config.yaml
n_layer: 9
n_head: 4
head_dim: 32
norm: "layernorm"
tie_embeddings: true
parallel_block: false
init_std_qkv: 0.0466
lr: 0.00483
warmup_steps: 200
decay_shape: "linear"
seq_len: 256
Each number is 128 + 24 x the weight over its row's rms, rounded and kept within 0 to 255. Layers, rows and columns count from 0. Numbers have three digits each. The size before them is the row's rms in percent of the matrix's.

# up: layer 3 MLP up, 512x128, rms 0.136, rows 273-325, columns 0-127
# down: layer 3 MLP down (transposed), 512x128, rms 0.121, rows 273-324, columns 0-127
up273 104:104141105144103098077079144116141132108157139130097141088125124155118162104182148141141133126138055078116148127074149107137066147064119161161157149145178125098128134133104113127100102106127142159128135133125116114135145130148137132110117139160156107133151142132103117135111111159090100142097137149129130152158093130149146106168152112119102109103124153118138097112112104106127138140116
down273 095:144155134120098136154139139157129142146140132117130094146128138141121071099076102108070116130168185196168147115132116128139113123147110089099162123115125147147136121116161124152105109106122143146157132132108150144156085119107112095147127145155148132148119083141141150132129166093141136127147099081166122118139149135130107127157111139127145143216138128149152130128124137161148133106164
up274 102:170120146089144122110109089108069120096097114119144143169100102124101123142126146149143144080081097103134109132127130117146135109138136153110137127127114146162129171142105143137135133131169140101096160118186135134103115112165126098159157090103127133118143128107105182150145099128145123124134102118142144120112189092123138129129116138155165077153106126166130143133119144168122151189137
down274 100:148085104095133128160136148137166133152153157098139141136129156110112131153177160102147126122162141148187121162101138156157114156148094148149145139140112121127122123113152110141166129151162155127149138135107146143137148107143161117119140150151148125153149144178170111097129117114127158173157115082145155115122155102130162099129119122112159165093120152105098169137152099074129173102146
up275 101:125133164116121155095122112139160129091122113099119167098150114101145120104111078096134138106095134140136146147133131141128166138111118119135100131126140146121102127087150142195063136136156117179132114124083133125111126143161113107111068128125163129171161133133141120167143079132127119142147138137165160165110088175114087146121137136125145176116093163132154122161142126110118124123148
down275 105:118134104088146147115126144116198174122122097129091089144122126108115124087162111138154087142121142138132115138172144108167159122134168165176138105141119103134131125094117127112127158149161138140115143120141136135149166122136112141111170155182115103098142121146107136109115133060156132154115077157137158113134154148114098120144110117145146149161115125099098144093126109145133121118070
up276 105:160128179132136165109133157134142117123166097175136085106147142134164112135140129126148109124130136116181152157164156111143114091100125145154142134139158095125121098104141061129150127147091158098128155158130134128101169110099101134114090125146138105150131138108135150137093132139184124145135135097143162131146099141116145114148128107140082093106095132149123157089077127127109156080125
down276 090:098151090179131165121126094173101121095124165168135154149118128115159124145115139146086132139098121117081114106125105161122130142130153148138142113155101171152105160162127170080145134149162141123136097111117134139156146117158131127144128125115122170110113160100124113072165172141124155094149111166118116132134136135134177133169141155159144147142138151106123099151168134101154096138113
up277 095:138140160142160179082169122159125151131133121145098112102105085138135128094088142123108109140103140095136084131086152142122132146101163147150167123133117124069153152139114123131169157142128127141123120139090098128141115116102129137162129123115104089147114133110088133156134111157093132130154136146082101175090133168127125145121130089136081154139141132167143113083143142152084149146102
down277 096:114112112105115110158117157140160169171093130119126126125165105076109126171183085156121092145124129143131123100145107075092127125129125142141148131153126130188129121163142091121117150109136111111097131125148113135127122123130137108150131084140164142134141121142165152126127150083156157092116098139107149123102124091140144163098158165125123124118154115166141085190103123162115090125133
up278 098:119103142064126128144160120138144093110105113108116155131118156116144077138138092103164129164100114111126155153145096131125124142135146081094127103118152120146149136100093139129139172094148114145162136125114120138116138122144169099117100138119106136116091109143107140177154089144149099135165118136149117107124109114136131145165198140075150122155168147105088144096111182108126129110136
down278 102:089208140082123115129155146115146107168090111119109103131088128120098136143124176140176138072154143102172091135113120137123119120147166125141138151135176106077117135143098126163143116144145119121123153151130127136128141146081125130142114130124117152128121108117110115147138092168060124139121172146146113123157151142115161165104116118128147117109112131076114115112150125099148134123152
up279 107:158110119106117122111149109143126135091124114121146131088143121138140137131094148141124131163128150111129142123117130145136152153141124160050161107127106145126104102103095091122137122106140143110170127080113165105125132154140157116136148081137124128163097117166139120161087086153095135147121144084135121115115135137099105160166106113124136184149148173121090163057136154110131154150105
down279 104:146089121126163125132153171131121139154061112127140089186137152145131070098133100156121120078110175140129121104144129112104120129113125119114083121119137104145097165093123115121132166086115133122147149088123181119131125166146111122160142127152132175119128115114124102111168120178104138155120121168103126149162158149128101120112166144116123157154109125101140119174129115145140106130114
up280 116:076123143153115102097138096125131103152161089108103148126127129152136169130112118122203075119144104166143146191136105131111117126145136130109088119124126119139134148120141158154135126159111163155129148156100116123132082165136096107136118132149115147145167178081111147152149100126145128134100123113112147151161145126103098129148138131142143091090115137083104113119166155161104120099111
down280 118:101109090152117097104135120135129095168162158158134153115151134164128156118092118150159080146084126146088117116107143133157148143102102105116096121112182139169097148131140088136147109120117113138185111150079115081145117182155137119124126115106121137152101130120086113122165110126160104122114135123109139147136119170155097142170146121138137106091149134127105118086092143121153126113125
up281 098:129141125174146094161109126090155090124118125140149151133116151116145106098086111115159116160101153154129127082123119135142129128100168105136158100112140115229133104090143141125118137140119130127148156152120169126115160095114124136126128111155132158121048139095151170132114118126123122106121127127169118124132092141133137123123201113134137101142131149139155141103121149112140144125085
down281 091:130119182090163159088109149117126132123130101126139081114119101144115134160132140126123124084141135075081142174135103130110131146136132127179126113137138165073113102146108124127121086101143138094111113099163133109118130162098096143147156090125134104134178109151116094133142109112155122177106137140144156122135156127125101147138081143128134146112138097104150105105137110119137118132203
up282 101:167115145165175136137155166133123144101107119138120119109138138110085117065118066120081131124127113102135144118102140088121158139134111136145122130152171154146121180136136121113126135122124123123095139158131116131142084109130165067123179088097101101144106168149148121127106127133109150108103154107119120099129093122063122111128168137126136121115128127120121110174155132079150132116146
down282 097:111100106075113132132154111124110116108130091136114161134124097149148157192117132121109094136133141109093171126143149176105093121115125154090131085102089144156105151123134153159097145163117121131152133102140147101091187118140148093078145109121103133129124118144179113133135150102092125146136069155145138141115149113106109113119135135109141100145112161125145145110117115181096135122099
up283 090:140113122164108110127166129131091150158156188117140107126114116126105111098096113134127108153158140128152136126095122120118129154168155106107085103145131106131075117103116110136117127105148171109135108155144112170139101101114115172140134129137196089113147165116070129166153135085109162143121174098130154113157129121158143114155139064127116149099115127130119129137132101130099154119125
down283 084:154150100112126169141116132176183139110131091118132147150109118131086129150178097155146090129154107136072139105152102157155135104106083101163089132150142091151143107126138144127136137159128124122087138160105124060168137121137123126180149106126099135145155128121128130120110137098110141102096107138173119098099130121117161163153123120104140151136143175129131137137118088153138131127150
up284 107:128098196113141124165123121119079070158123117099145152121120137091110137149144105130124104144178148127142121150198123122164076157131157063107120161156094119148115118083156130107136171146127124108104120175139154124115139114111130136094130104153137147101136111134129128115102141113081118140132115112121160136137130144128124126131145168134134121151084100120132149096164134113162101142141
down284 090:129126127160101165109149101118184126127100098115146098070133141104108137135094172161157086074140122149105109109155134146179129115125143107140141150171106073144122126128118130135114131134153105155115169074101129115150147115137148135181160149123123145116138144135101115111087138152141111133051168147129135134130113141158110111142123106150127141131139169135108152144124155121110103154117
up285 106:128119178147148130097140118129144122137127079147159118123105108169097155109165118126126124176135099138135139132134097111127097136150085136081139127109154107092167111168113125090149106108134118122094164106112134125140118119145102137126104168121146160148095077135098151141174117120098123149119138132151111134075119130099136097092080118120090135140152083129074140103141116089160101118115
down285 093:137134128175147110151128108098128152130077125109166128130120138109136141121121148153153140118142135158070112132140154134144199096098136097174148136187132170085130101102158138119153148139148112094099126190144128138105149107116079135129112131112125095127172156108105157159127130160109141089139111132087123125152131106123089132142124111132126154098122147125114158127163135099094144157129
up286 093:123127151128116144088110137101110111106135099070114151101111171119139127104119154160153133100120148105134119131155154098166135142106126099122159097095175127140147150134127107173142145135122139142173159156095118124111160112106111144124124151097103122163120121161103164141151113138180093125168124172137125127126097179124133158128143148180089108126088126144119082125099141170095128104122
down286 097:131120116148091132117148128161140114144127101164135151132121084156122106124113109111093097140081170117117131127103109122146092123151103110084107162137137121163081149141108117101152143135180107124088151132173141116127108135110094126162121128099109124115132103114139108097089112160100158166120128081138113128116144142121132126152106073140165217129132147094111129126138122143154161159131
up287 103:143128140111102126144099159125120133111130146093146133100144183110112129121186134118156170143142105137110147158133143156117108127147133116150166155141126118139150126132148098141107161065125125153086134138157132134087137088087118119105169103100103090161171122147073123128171153147131125138137097107103114087128098136183092111144151120109101110150138087131146144093111140103126102104141
down287 101:116095160138147091158105164166149140122116103110118081152118119119152095111142144104162167124122101104142118110119128145160138149129132137141096139108123151137106146105148167108089103114102091109100152118130112144135102154135130131162080113141152155137116171091093173137141099115133112122105128141117135136107163127088082134118120159099112146162179134081122116201153119114087116138123
up288 104:169155117076081117109125114130103120150109163149153151178122120095123139124112112102124124109138148138176122118177078124134106174146123131144122150145124118125092105103123103169091132114117135185161145110128179136107122143092148157145153128156107072142122153121097161125095128134104082159147142112150134133139135136156119161150125121174151129163139152105143135145115133138083099117107
down288 113:112145132101146159092110164128087142125147136147161167136132137104120164150148095110119120147101119149087117149141139147090140110075144136116136126156104123150108162155117130091114122149153100109140084088120147133136134120123120134134073123117091118167136110134126122138125127108089135167113093143156077137142096093132184171177147089134140184156132151139130138114140128134140138100179
up289 091:129107121139108108110113172118122083152117160141105152098131085092146098134134158120125147090100114188124114111127157124082090204147160116129140112128126119133154132141143096137137117164075104123140146152141137121106120119123150162129132092126147116123106154134131108124100167147096152162113138136134163105160149117129092118145157114106146159152122117126131124163120048137148160100153
down289 089:112153111149154151142134069117119143158137116167129118157141179153121101117127115110118109140121148112147144131137103124135129110139112167084126130128167146130139131150108163129160126114159122111158057162128115167146095150133127135141119141105104180139150151147154088109166149115119126107132095142144086140125123103154164123121114120168107148097169155108126080058139146161085118134123
up290 103:136122166148090112168149110135106091150114161187131180087144131126178123082138132098111156127129129101147132155144124107135082129106154133122080138171139140140144119086130140136090086131115106110110150125110119091117130139135094125136118170164117144114127122140122142132164135147135141122118154110177168146103170138115127140127105096122127101102102115117108122115183115168183129155113
down290 115:136151083116139107115116134096146139180150149113137091129133095160120130121124129143149127118142116090098147116087137127160123130114174122097123176165098108111140121139124111138127178128139176120129104103119148157118121138079108158109093095115130096116129149114165131082135181134104132065158108136105117074150118122099120108170130155163141133103137096103096156167124146144120106128114
up291 103:097132086133117104127110127108157122119110143137109105080114111181102109131123160147112123145109155104173122148161128133095131113182128066109136194152119136124163162137150100131128168116138166115106160116128156117076086110145103116136151083121134089148150111168088098124128128132096118155122117144153142130100112107123121118148114153116108095152131146147121108087119111140154147133171
down291 107:097126127113147134088122112148120171124097135127128134130132133131133158102107133136088158119147153089136096103165153141151164149139125114102103115145131122123075184078152130126117134115132102094116119139130121117067099112148139167147132146154136153089081144096096133123139108150115120125138148185108148137086144159126107103126114109113071090115106129127135124157112182167113175137105
up292 100:141127151125107109149113140149113138151149156131093154114087125102127096127103145140123108129168160143146115105170101095123092147136104143082099080106106112125150128107133111130128127162174147110184127128105091113168151143141087090114116098129122122120155110105146132120111133116144132178123126095116086102146118073187092119097127096145085139105124164137080105138131133116135127137088
down292 102:142117127108119142085172174099129141096132163138104127129115090141111097119118146132110109117105130132167104102097139113134149101059152128114165138107172124179129091105117112183112090124115182117104104110148130103154134124120135145128146110087108110114179113141104164143190122139142145114142139121155144135119151152122130122163148113113172134165141147114153126117133126084158159137104
up293 106:129070178084110131143140107114131097110089084178118172109143118120096151133143114073131126125075155115127092110139141117108135083129091173167139083130126147160137117110150134118138114138166144141142164106148147131114096105128136135121156154138103115137140136110134121134108170136121131115140119148100069123142128146107122113103191075097110132128105148119114112125161112162140116113126
down293 094:134170046139093143127099169133157121128160145142149082127131059115153151123125108167117101132161095144123143138115127100127077150122088073111124123178098150124133132155114119107126141081110167119138084121136100115110142128140121126092125138106119120108137157148090088136147145140110108085153127100139118146098111151154127181124111125112121105146126113121129119117147152112129124166129
up294 100:148122134105102133153117111090150113140101164147117130134114123119150164167109169135165151131102146142146115116115094165094130121117129131158074131161064151153130108140138156127142129159126114089136137144140151112103121087098093085132125146114123149145112131158112117153147116165126142136124145077132140151127110113119050140135105121108138158127161145104079133078178144134116163138092
down294 102:122169127145099143125133119133102129151107119180114171146170112104121107108129119121128120122130148113079145124140145116140117103143117132146137105156141078133122144158142101132100143128141154170100099144148132131131116127076136142128123126146114146116143121114114148057147131154106154110132131178144155124144137111133124149144098081184088123070097114105069151143097093177147103119171
up295 101:152107121103173136106145115138128130111119150071083123119154142143125083071172118129072144187153102131107128145157132115155123127144107094179108122118128109176129126102134126112132097169158146161152141125141139151134111123135133141138131114138102103102122163092114157121076142149129112125157086164129081112127095109142168142132131148170114091126114132096127131098109132128151113099101
down295 106:108162090130109108136090128134113172158099126141101140150127118147166141105112131090130127110115152115174141130119148131146120141139173121143143123106172104110151155151124110132068116142143049111129160109138135133097104112078115148138132086141127121160129075149102160140159167150080097123089151113135128118116143130112134101105076125125144142132123072143108138121130149141136171108122
up296 092:158126106153097137126120105112106158143207120133159149125109129117144142128162130117118173122129131117153143108083060087131134112122150136129130167101102131102129124162135133101139182127159143102125116165135124140163161126093105119132146081154089100139139132114117138155117162128153101116108099147150151127142146104102103081149117098083095131100152110115152082143147108141119150163128
down296 094:117109123148109049119146121105152123168149099087195107145106158177130120138149166110125142133133144121152127122118157086136118117149098128113134124130148118113166121093101101151091107154155111112123164142110161137151127098136139111117086118095125117100155125164123138154180143134113181120151137148104148116144096108121139136141155138176118107126113093120147110090121142091155129114086
up297 096:087096111115093128153141191132144136160104125141152135148102128180116112106144144128120152108128095117179130145152115111159113181131108096099139109091135121089122137141124109131159118112115137160153097089111124143136121099134178159157090120184148064103137141142138115121073129123142086109109133164114136131128096117156156120118142112143083115112126135100123109091149156122131108129104
down297 107:135154163150100130134095161104133119148078135121155158170103137102111129149125143167127170129132083090121148113125101115157097179143110121133133129115150118124077104123125143092157121163155136134170125136169139108128084180111161116154091095137176108120117153113134144141106104089125143134154089110128161156109115134116115117142136105123131113162107152125100128129096144129093150133192
up298 095:098114108149086156148094128112131120090170094118093109124137101092115123134106094135120138129067127116127133094158127121159148136101159127131140155141104172129155130123105128124110120087157125158121134083119155088114095117101144140133161146093091100092112149143132170108104092154112135107136150147124138103148123132118144175151138163173129141179132127134079127161154100125156104145086
down298 104:117151115141102104175153100114155109123107090114174147163144131085112144131092084130141092168155120123161154160148133091143125109167124107104097157161146165156115156166101132093123164159153127127163114134122128115097169112142140147151125093091124097152127113160133106119110138147127120106100133168156152110151123132138121171106172146128140114168124120121149117102149147140180146110111
up299 091:121122099136146122136120130152126129125128147132046134104109166152118136070123137131153146147147176115127096098123165146171153104104138075126131183153114117129128121119108145115160133157144135146142146143136176103133145159161093164091177168098106119126115124114113138144125121132134138118136129108144109158156130106124131080134131106127130078143142085118086091086098120167115127101132
down299 091:136131141125103151136113094120137118130137123083120120125152073087098149146117123112120132105128140151135144157178131060131115157172152148144173154113121091104178091134165098166161113102153147155145121134109101129115141131110169156121103134170136134123151113180108114132086163115121107136121087113125125185124115135127116134113131153110155178128147160126139131152147129102138163116166
up300 101:119152119127118128129129179092158111128114159167142150126101133085142138118108125146137124127165106109113079127112113086139180083096112147161125097157122141150144125108130160165136109160140112109178135117179104086141107119146136103116080116132149109112129140132105120131107105092102157119112168076151139137156152113128125161129133194119105126141110098111099151153146094113172129152127
down300 097:126157114144132133143125149137101133137133085130088132144121104173136110173152102131127145111115159110139147170115128140113136129110083159092100131110107163129150137162152131132110154120138116135129101120118191119096151124106114142132143130080085160124160146167115131084144142127104075125156117160148113139121102134126125120133119168147137122037138111137178127121130147203128119141123
up301 094:076124102134102142144161135190130129111140116134152160080122128139124080087099109101140140086175116139141121119083129088132130137117109145125098128155126133098170152127116118148137097142163099142123080142126090128139137155102096122147113132132140143147096137159097121133083180096122098144178127140099076125128092093129096112144116133136115117121090125102101150127131131141171161131117
down301 097:125108122119134140127095147113159117104102192095127129142139133119164089097154183129118128109137078118107115106083131117150158145098127109123171103109100133137138087128108085116137109133151134161144154150126091149148121115149087160096093130128145100124144143076109106129093103143127136100086157114155147087109086162131183100116144142135135127104117116113171145147119163141131103135140
up302 098:092119121111150127161109092111145107181142134152136104136144127133135088109145071094149091153148115085135114178127132116135076148142122125104154083173136124115118156154111114097131123080117118149115133143140115100100106145161129149129136147106150103114071132097129170137120167102092088114129133129121135098108113140110158093093101115146106135128101113141141121146138132089191125105108
down302 094:146122132090146126141133139126112160101115105114128175127121166153141148124126143169062146157112129126138124112132132183134145105136110118159107115125137135114096123098135108126090181174139172114094130151132164155165142108101117127113104160091105188132141123162158106123127132186111164131099113144106138116149132156138093140154115086156135109177113138134134118122161144119076101128128
up303 096:099124139149141122130114162134127147132110112146092100113168134120161110079158100162119148144129128078126165114125142156088171164159164121128114139148115123141147130096162106169120110117136102112142191169093134119140104145096163118117167109103101122155075116139118151132135115097101127121128145165086136112124143169103128106152142137149106116133165104111147072126178119123102119148140
down303 101:134146131131167151164143169193111154126118121151083128136135119103122123135146111142106061144116124126101157115144176128153136145122091137132108114089130155145118103146112112154050125085111163140106146121139090137112141145117152103112145107090109145144100121100105113137142148133150157120176096120136108146147154114145085132133119146153114146168100122134139081164120155107084139107143
up304 098:123109111154108094105157146125103133108137151105101145079109118108145124085178117124107146159122146147130101133129078144140151130119134131115145163139145140151080143130114154090086132141125118106082123159093143170147075152178100098149136156106089113095115113106145145133150104117154127105093129126133164161161124160149122133129136111118116122113136102145121099080100133086127150168173
down304 095:109117152123085106163150132123097138109105128104089135108132146084104115135120142113115137117144153138104125145136126120133175109133108127153156133130117109135099123130116146143133140152130076097103158151099113182160089115102125177182148155097158149119151151133077185110148100148122135152152182138133166081108136094120129156129102116155153116120125112098127106111099151189117122125126
up305 094:161117130141160129121163130119096107093080129122143150108138100098173141136157114108170142115137083133129135103125160128126100125156088131157144106138084088152155081141133111173113161094136142098104127107132118136124125069121149126116138143135127114143120152085148147092138166133162133107154094182148144138143153136103150122142112121139140118142103090096133131161142112118139054161136
down305 085:108118111119098156123079162140102139159168142114106132194136095134081144139105169107103136129121146115167125179113107151141129116130098138128138146125151148133104137113115155105147126134158151147179139135159093129140127150130119122118148135160106151153184091135138112166124096143068135142098137118122111096139135138158178098122142128104152151099157126140143126077157160159129144123091
up306 098:124115150129148106111129093145154102081120106168127140165111132093155124129136149128153105145151153090125141125103147126152127140089099134176129138104138169107095131166173108150116158187123083141117185152131118115096122119138114083118110124138112090156102094123157135152096129119129120086185114160129121159110099134121126089126100108148128126134122096142129104148141164156184145137133
down306 087:164122134148154167112104130114170164144119146104153122105091132126126124150155106101118156145117106118100107134161111106103126102145159133138150138191119064135138117161098158110108095110105109084155104116101157145095135140145165160134101125148134152121142139171102130119147135110137138147112120097124089148102136138135162132114183109104142155140123125124160152081115093129079074120142
up307 113:135139167103141120133135091155117079120148125127101139114108145141116136131124139127159146099151106160134141138130079112132111158078141133097122116124106128124114166170120127097155143115133131149183156137124122120095155157126141086134132104138128136118108097108155110147153155161146155113107125134100140087180135129114156148089199146152102106077138073116107107144128118102176171158137
down307 118:143151131122111105140130141140120175123149128109084119149102146120120136150121175155129132121131130161162136109095089154111126107075121148162115137106092144088114136150141125108094156121097117125122158096154104139134120165177170163114102113098099132144148125134132160138173133158114157160127147132096148111145114147114182150128178063125177147157114114151121108126142148073128120133144
up308 090:155129138121107140158110107129118129105110132094136123109122112074131149139137127168108174119143093103130119139117125123105117143113106140186153145125149087122189068129160134109140173146170144073140133162141161162119177116114117125098141105130110134079140130172123162145163167110115103112165081135141123137159144122132152132132118114144101125099121143158135137077106144096112137145110
down308 093:093082143142110106108144098122129100139100128121168119115107118131107083138132144148114102132129173108102149095136105121129109072102121112073129140187127164124113138120140104140099104157128124126124126082080121083140112124127150110154085137131115138147149130103105130112138126127074123137116136121074108092141111143149096140130090126109142108091107150087101132183156103149148137078121
up309 117:143112107157155193159131159125133141147157155148052105104133142132117148113106072156077162139105158162108135172104135148127143127132148142141132132105152117163077146129085182088121131152167111165128161114147141138140102151089113152112134117133124112112151075132126147125125133147119151107119135091114136120109142140149137111124113125122134145153154107094090138106128108104134155126168
down309 120:118148159132124109151125119179107153111117163140133159141106135102065152110096106128129137140093096167091171136138084139145098137104106154103120106155141120172067130139142124104116134120181143152132144121154114163134100103111113130162114091140111120096148111122100121076118124128098156100137155115106087106131129108138137112149193115106134155154151088129148099133158139111138105135135
up310 097:140124141172109126126158147132112116115161118126152105116123157111114145103105147119149163101151114091123123129100094135145120088134156096106109133152146113097131125098131131115123098160132063149130110099143160161156134126137124122050115133164149113120118085144100102115150091052086114140136175077108151115116129137122106121119121088144132082143107111114152131134102111109166114127149
down310 095:121168129113171126149095146096121132131113093120125131133146158092110116114124131139110114132140087150137072092162135140128152054099129117138142181118153149128119115166110108108176119100165143173120075103143110106096127108123107082170104110119129126141101120155078130143128133083113135145101132139102134084125158132109153155143118149105156154122132109091123168127158124144127108119107
up311 100:124126173125124186131110148078137118131119133114140135120116132150137100097185124121118114096151083098114124139154124163122067160155107087146123134179134113126071153161136102144121141084125057150133096131121132109118094142126116137176136116097141133158116098166144095154120129128130135113168145112132142098115149141151121169127146144093104104122098119117098140114142151107137101134099
down311 086:105123133089156134091116114123131158130097076143125099122140100110126119162092111170150111138140120151118116137106157112163165104116158100112154111122114108123163115079180131164167153125145137077111102121138131082147145127115131148101110189124087115124175137110123158091141120121130090117130097145128152130124112093078115115160126115152169123146144157154134090133121148088120130153116
up312 096:144104125102113211120132126133103153125128097079101091131134168126174147123149115117086144126142162132116093128106120174150133120152159107094147116102131113103118134122146173113114103133189134148120124124129160140140124113111060135128145104122115138130081138171151121135124142176116161092141109106138121151126114095138095117094124088143126101128127124134103098096118104105078106125137
down312 097:147100080140090142110139175135099171119123115149118094136151163122108142132147157084104151142119147112111163148135140134111116125137113128118125102099093101133087121132135131159133133136110073118127087158145086105102115149114113171128145079160096110132073093108116119137120135111127147144110127109116167159103137069120082151098119145087125090125137136101154122080119132155120111117162
up313 096:164104115113134129147132142120126091100192168112142094136135147119140106128132170153131138132130123148108101151139139165132126119091128117135146153111138138085174117146113117071154149167121111096099106117124108100152128099167111137082115082123100131102166113089107110147138118145171108115139151094148116150106171142096126097188112102089148135132133147120101122092115105088131133129098
down313 097:127127113122130152132144174084143122094132111153120162130141136159172111127116131170137090120097149121111118103162141140126140170145137168121170081149123168134119149173111104131127123128123149142130147083100130102098102087108101125162153128121123074135116120114098084096118120059083131144088130160137150137134158147132118130117105080153142110098096117148130115113159132129138108090158
up314 105:149147112079130156117093135102130129142190145141141144120122103154139123157090088087173145131173100165133140155103073111115121099120134093147117123162164135109128124106139083068123142132168114131124138118167105125103128155128187124116124135146112116113100115120153152124141138171150146156112152127164102095128104132130123087104096117136127130122162099164096104114121091121127157134112
down314 101:097121111117119165121125117157120153135085126129121129141140161110137136165104114116161103127163140132137120099070133095139122105158116074146136117159122113169058151142155122148100112148097160120104114076145147115155158114109131112128094133099117135087121096125131140092172137109111138113118174128151130101127132132110132108172124157115125142118150138141122113204141155078117131120175
up315 098:173109087122147129139162146164121133130077132085129145126137108173123122137099142117103105143172135101155136143142113121135117116152117120098159098110154137126114128126165158141146150150142134095115150178155135106112109114149117133119107091100134127166160112138118100158089130121104092158151129147191171081124155122152139095135151138095102097135097055119130109134147103110147158137144
down315 106:108096114122121138139146142134160142139139140121129149183172160114104112120119121151110120127154092115139125161117137121154137139125112154101132128122092145100111114127158149123152138203150102117135117142153141073137099139133140147082136072125106113116129164160140107065092144145097054124112122139149101085122097082104127141176161151132135113153135113137139119139146120128105116119084
up316 097:114131135117093146149126139103108126149141172126153112137131116097173156149165128122168146112131155153115079109086106129069130114151164088106156097099083114159131125101124060125142105130116131127099105103148130110150110105151086145150089130121144106087145108138151131173136150088162130119143117158122175128147159152123139107184146140119134134164126112143137098140134106118106150148110
down316 087:097131144094127144130123127144111120146109087127143140110129097097110148130122109105125107106143107106123121089139112105135094140108114129098110131122116161146160152104162175113089115146086110109125121120135113124149190166147153147131121093120130122108107129181110117128119101111087107133148165173148063095108080122114146138103151159184125120126132178079143136140111174126090126144117
up317 100:134083131154106116115080167106120144156122139114149170125154176116136121092109148137092075136107134120173144125136105080114086102129132101126116126118156112107112163136157189100122137118117161149137129089096113116120119096145143159078098115157144114114097145136135117168143152124117124150134140108119066157116121105129132166130070152147099121111147155131134143155151151133141135138165
down317 104:153152136155156102144129112139126127096113157100104074107111072128127150115148136114108125144129091134097120124154138135143111103089155116166132126100114110135136134107130130112181140163139106173117126154175144135098115170150084108143149116140098143094121113121118140149106091133127147094094192131145161121130153112142112117088158130099134092121162096142099083128167080111138110115149
up318 092:136104183109157118139152122137147136126129080084106117136111100112139114143104127112110134137125105091110122064140142114134124110110117143106130082149116115085148137103094097138128118120144115101119111137133126143146164052138093176102117090115182123137140128139167139136108126130087131159132172124137125122133068086140129093128150085128113154137117077119148126133136170135132159164136
down318 086:124122075122092115142105147126157104080132194162168122132139151141125122070127116150112134112124137149133146189156122131105119133121130112167094149130126150157093083138134117121131105105153159123169139131085143072134110200101137097140137151140091136139097124118098125143127136148154116129132115125103135127133132152128131141132101136132122092134133147153102113074128081125111084088119
up319 090:118129123139147108118144112146131140109115108124133106110121127113136150169106081101123166156171091065123131125100157149143119160096110139139091108135107099127138108147132092104148097129158133126131139112146116104120101159133120157134200125076105139106112130120179141094082141132103121147111109156152134114181108074112113172098153154088125161148127142101135109146096131120143127158106
down319 097:113142131135161127142117160094113111157154143145163161155082110185140175126147136145172130130090179143159106127124141111138132128125152130099134124109103131126121089095142085164133100119138140140138105140141146126122167139084140160143100094117137111127148165141135192146148136096127076129143153119144107159110124143174126128149122155111145119131139078161110171101148120133167084120124
up320 091:126121173136137097121138155118125129129108117127128109083126119141086136152097115150086143090172116120107114106136101138123126109120096151131093120137097120139174136171147109128125132085113148167138071154165082107124109136135114097116167145113165156128120143150091118146099162107115154182142137132144145120135090070143135109093087091092119148177133143131142099127142116150156135116162
down320 094:099111111117089139090126138131123122125148098167102084162094156115166135152146131123117154110042148136122092121128145171113104120163158154129157120082146138072143143149108149153098116146118136149099136158138144095125136116136171125131103155103127143118145113112115126100157114148177096097114136086132115169128155158123106087107144163117174146136142106144107132140117116137143162121118
up321 109:114107140119099112137127156116126083112096083113161120122171118096098137134112127117155105125106132162167126123145132125140138118090143116135089126089089149150165094178094187107158108165153162116152142128165127131136113134097112126137098161137140081157129134117185117112175115125127119080143105119122151161129123127081107131124094133146153156161139109096173123113139126129121162127152
down321 125:147091143097112110149130148118114146137091135078087130144135107103149143083154088112153138134132138152126090133156150155123141116103135081133091104094146109184182107125116122156152113113118093104102163113134125138168127154128116126129183139133076122123111096124147138108180147148150142086115120131068123157142099090129152109136116124136136110178146165148124099147141149120114128136134
up322 094:143120156164148164149103101107077119169125143091138146136142122132154196129097151134137147110127155155149131121145102140126062118109105088135116158140179078113113096090156160123105123158156132109147154133125160158135107118155123160127147115108140137130120104130119165118135127101127114118115118105139143136136091151144092152157110172169117142107111128101096127116170167091137095155132
down322 095:083133122140156121120108130149148122059098114150124116155104141104113088115169131124125128161123117083123123091110132116189138167136120172139143104165121107149128132098102105133071164139085137147140159139133123114152129082127137134171128120155119148151156147143141120093116130128171176133115101122104114141126132148108160102124122107110097114140119151153119133155070106169082136109107
up323 110:115101124103150121124153144140101095104108125095159134153152093127141115139086140165124162152155125151113125128144112138158137115092183113140125119129140147106085117137114142158126105093143097154144075180153135176139156131130116157122135111150147090096142180139144142132134108121149116124157135124152106152119136108215117108165091114118094111127100074106135141158113106142131136104110
down323 104:136124128151161067143131145161083149125133155120129144160117088142131105124132084125109122105126132140154176128108138159102163093180102179105101122098124136129140129124128108130101103117120151121098124116111091085107124140098128155121158130117146094119105154089110104141123094090199109125152159111164136133115110101098128119077111150096104123116131130153115078142136117091116092129128
up324 091:142111114128161168133105101114094076108108102129145089129141139121121143120130126155094116145135147150083114157108135158108112129132178109134106091178115115139110139096149141075152105107136131113085083112136123168089129153113126121162144152114111094130143189081105141138143101125109134088141109176127188141111133111125119119112098137121110091113096121138122103122090085157131138131134
down324 088:144144115149110103126078134148162128132150110144135114065086155094100130136119115115102103115161106085141127124171109139149113139144111093129159090153121142104140092149083127132103142120114111084144145135081117104122111071146130104099136147122126184138110117142126140127138119126101058156094118122123069108124112134111141103158119073134141126135113152137122168106145164113128131143112
up325 086:136092160150136157118147127148142123111130109109096161113126068139149166104163092168121135140173124118108113089086140130172157105130138148146127092161112114130138107133133100154101076106128084127131118108137142088140141131075115155113100101128155156131109098135088143154133117136164125138130103132160086138142140112183132077187105143125101106125142123121112154101118112128153153135140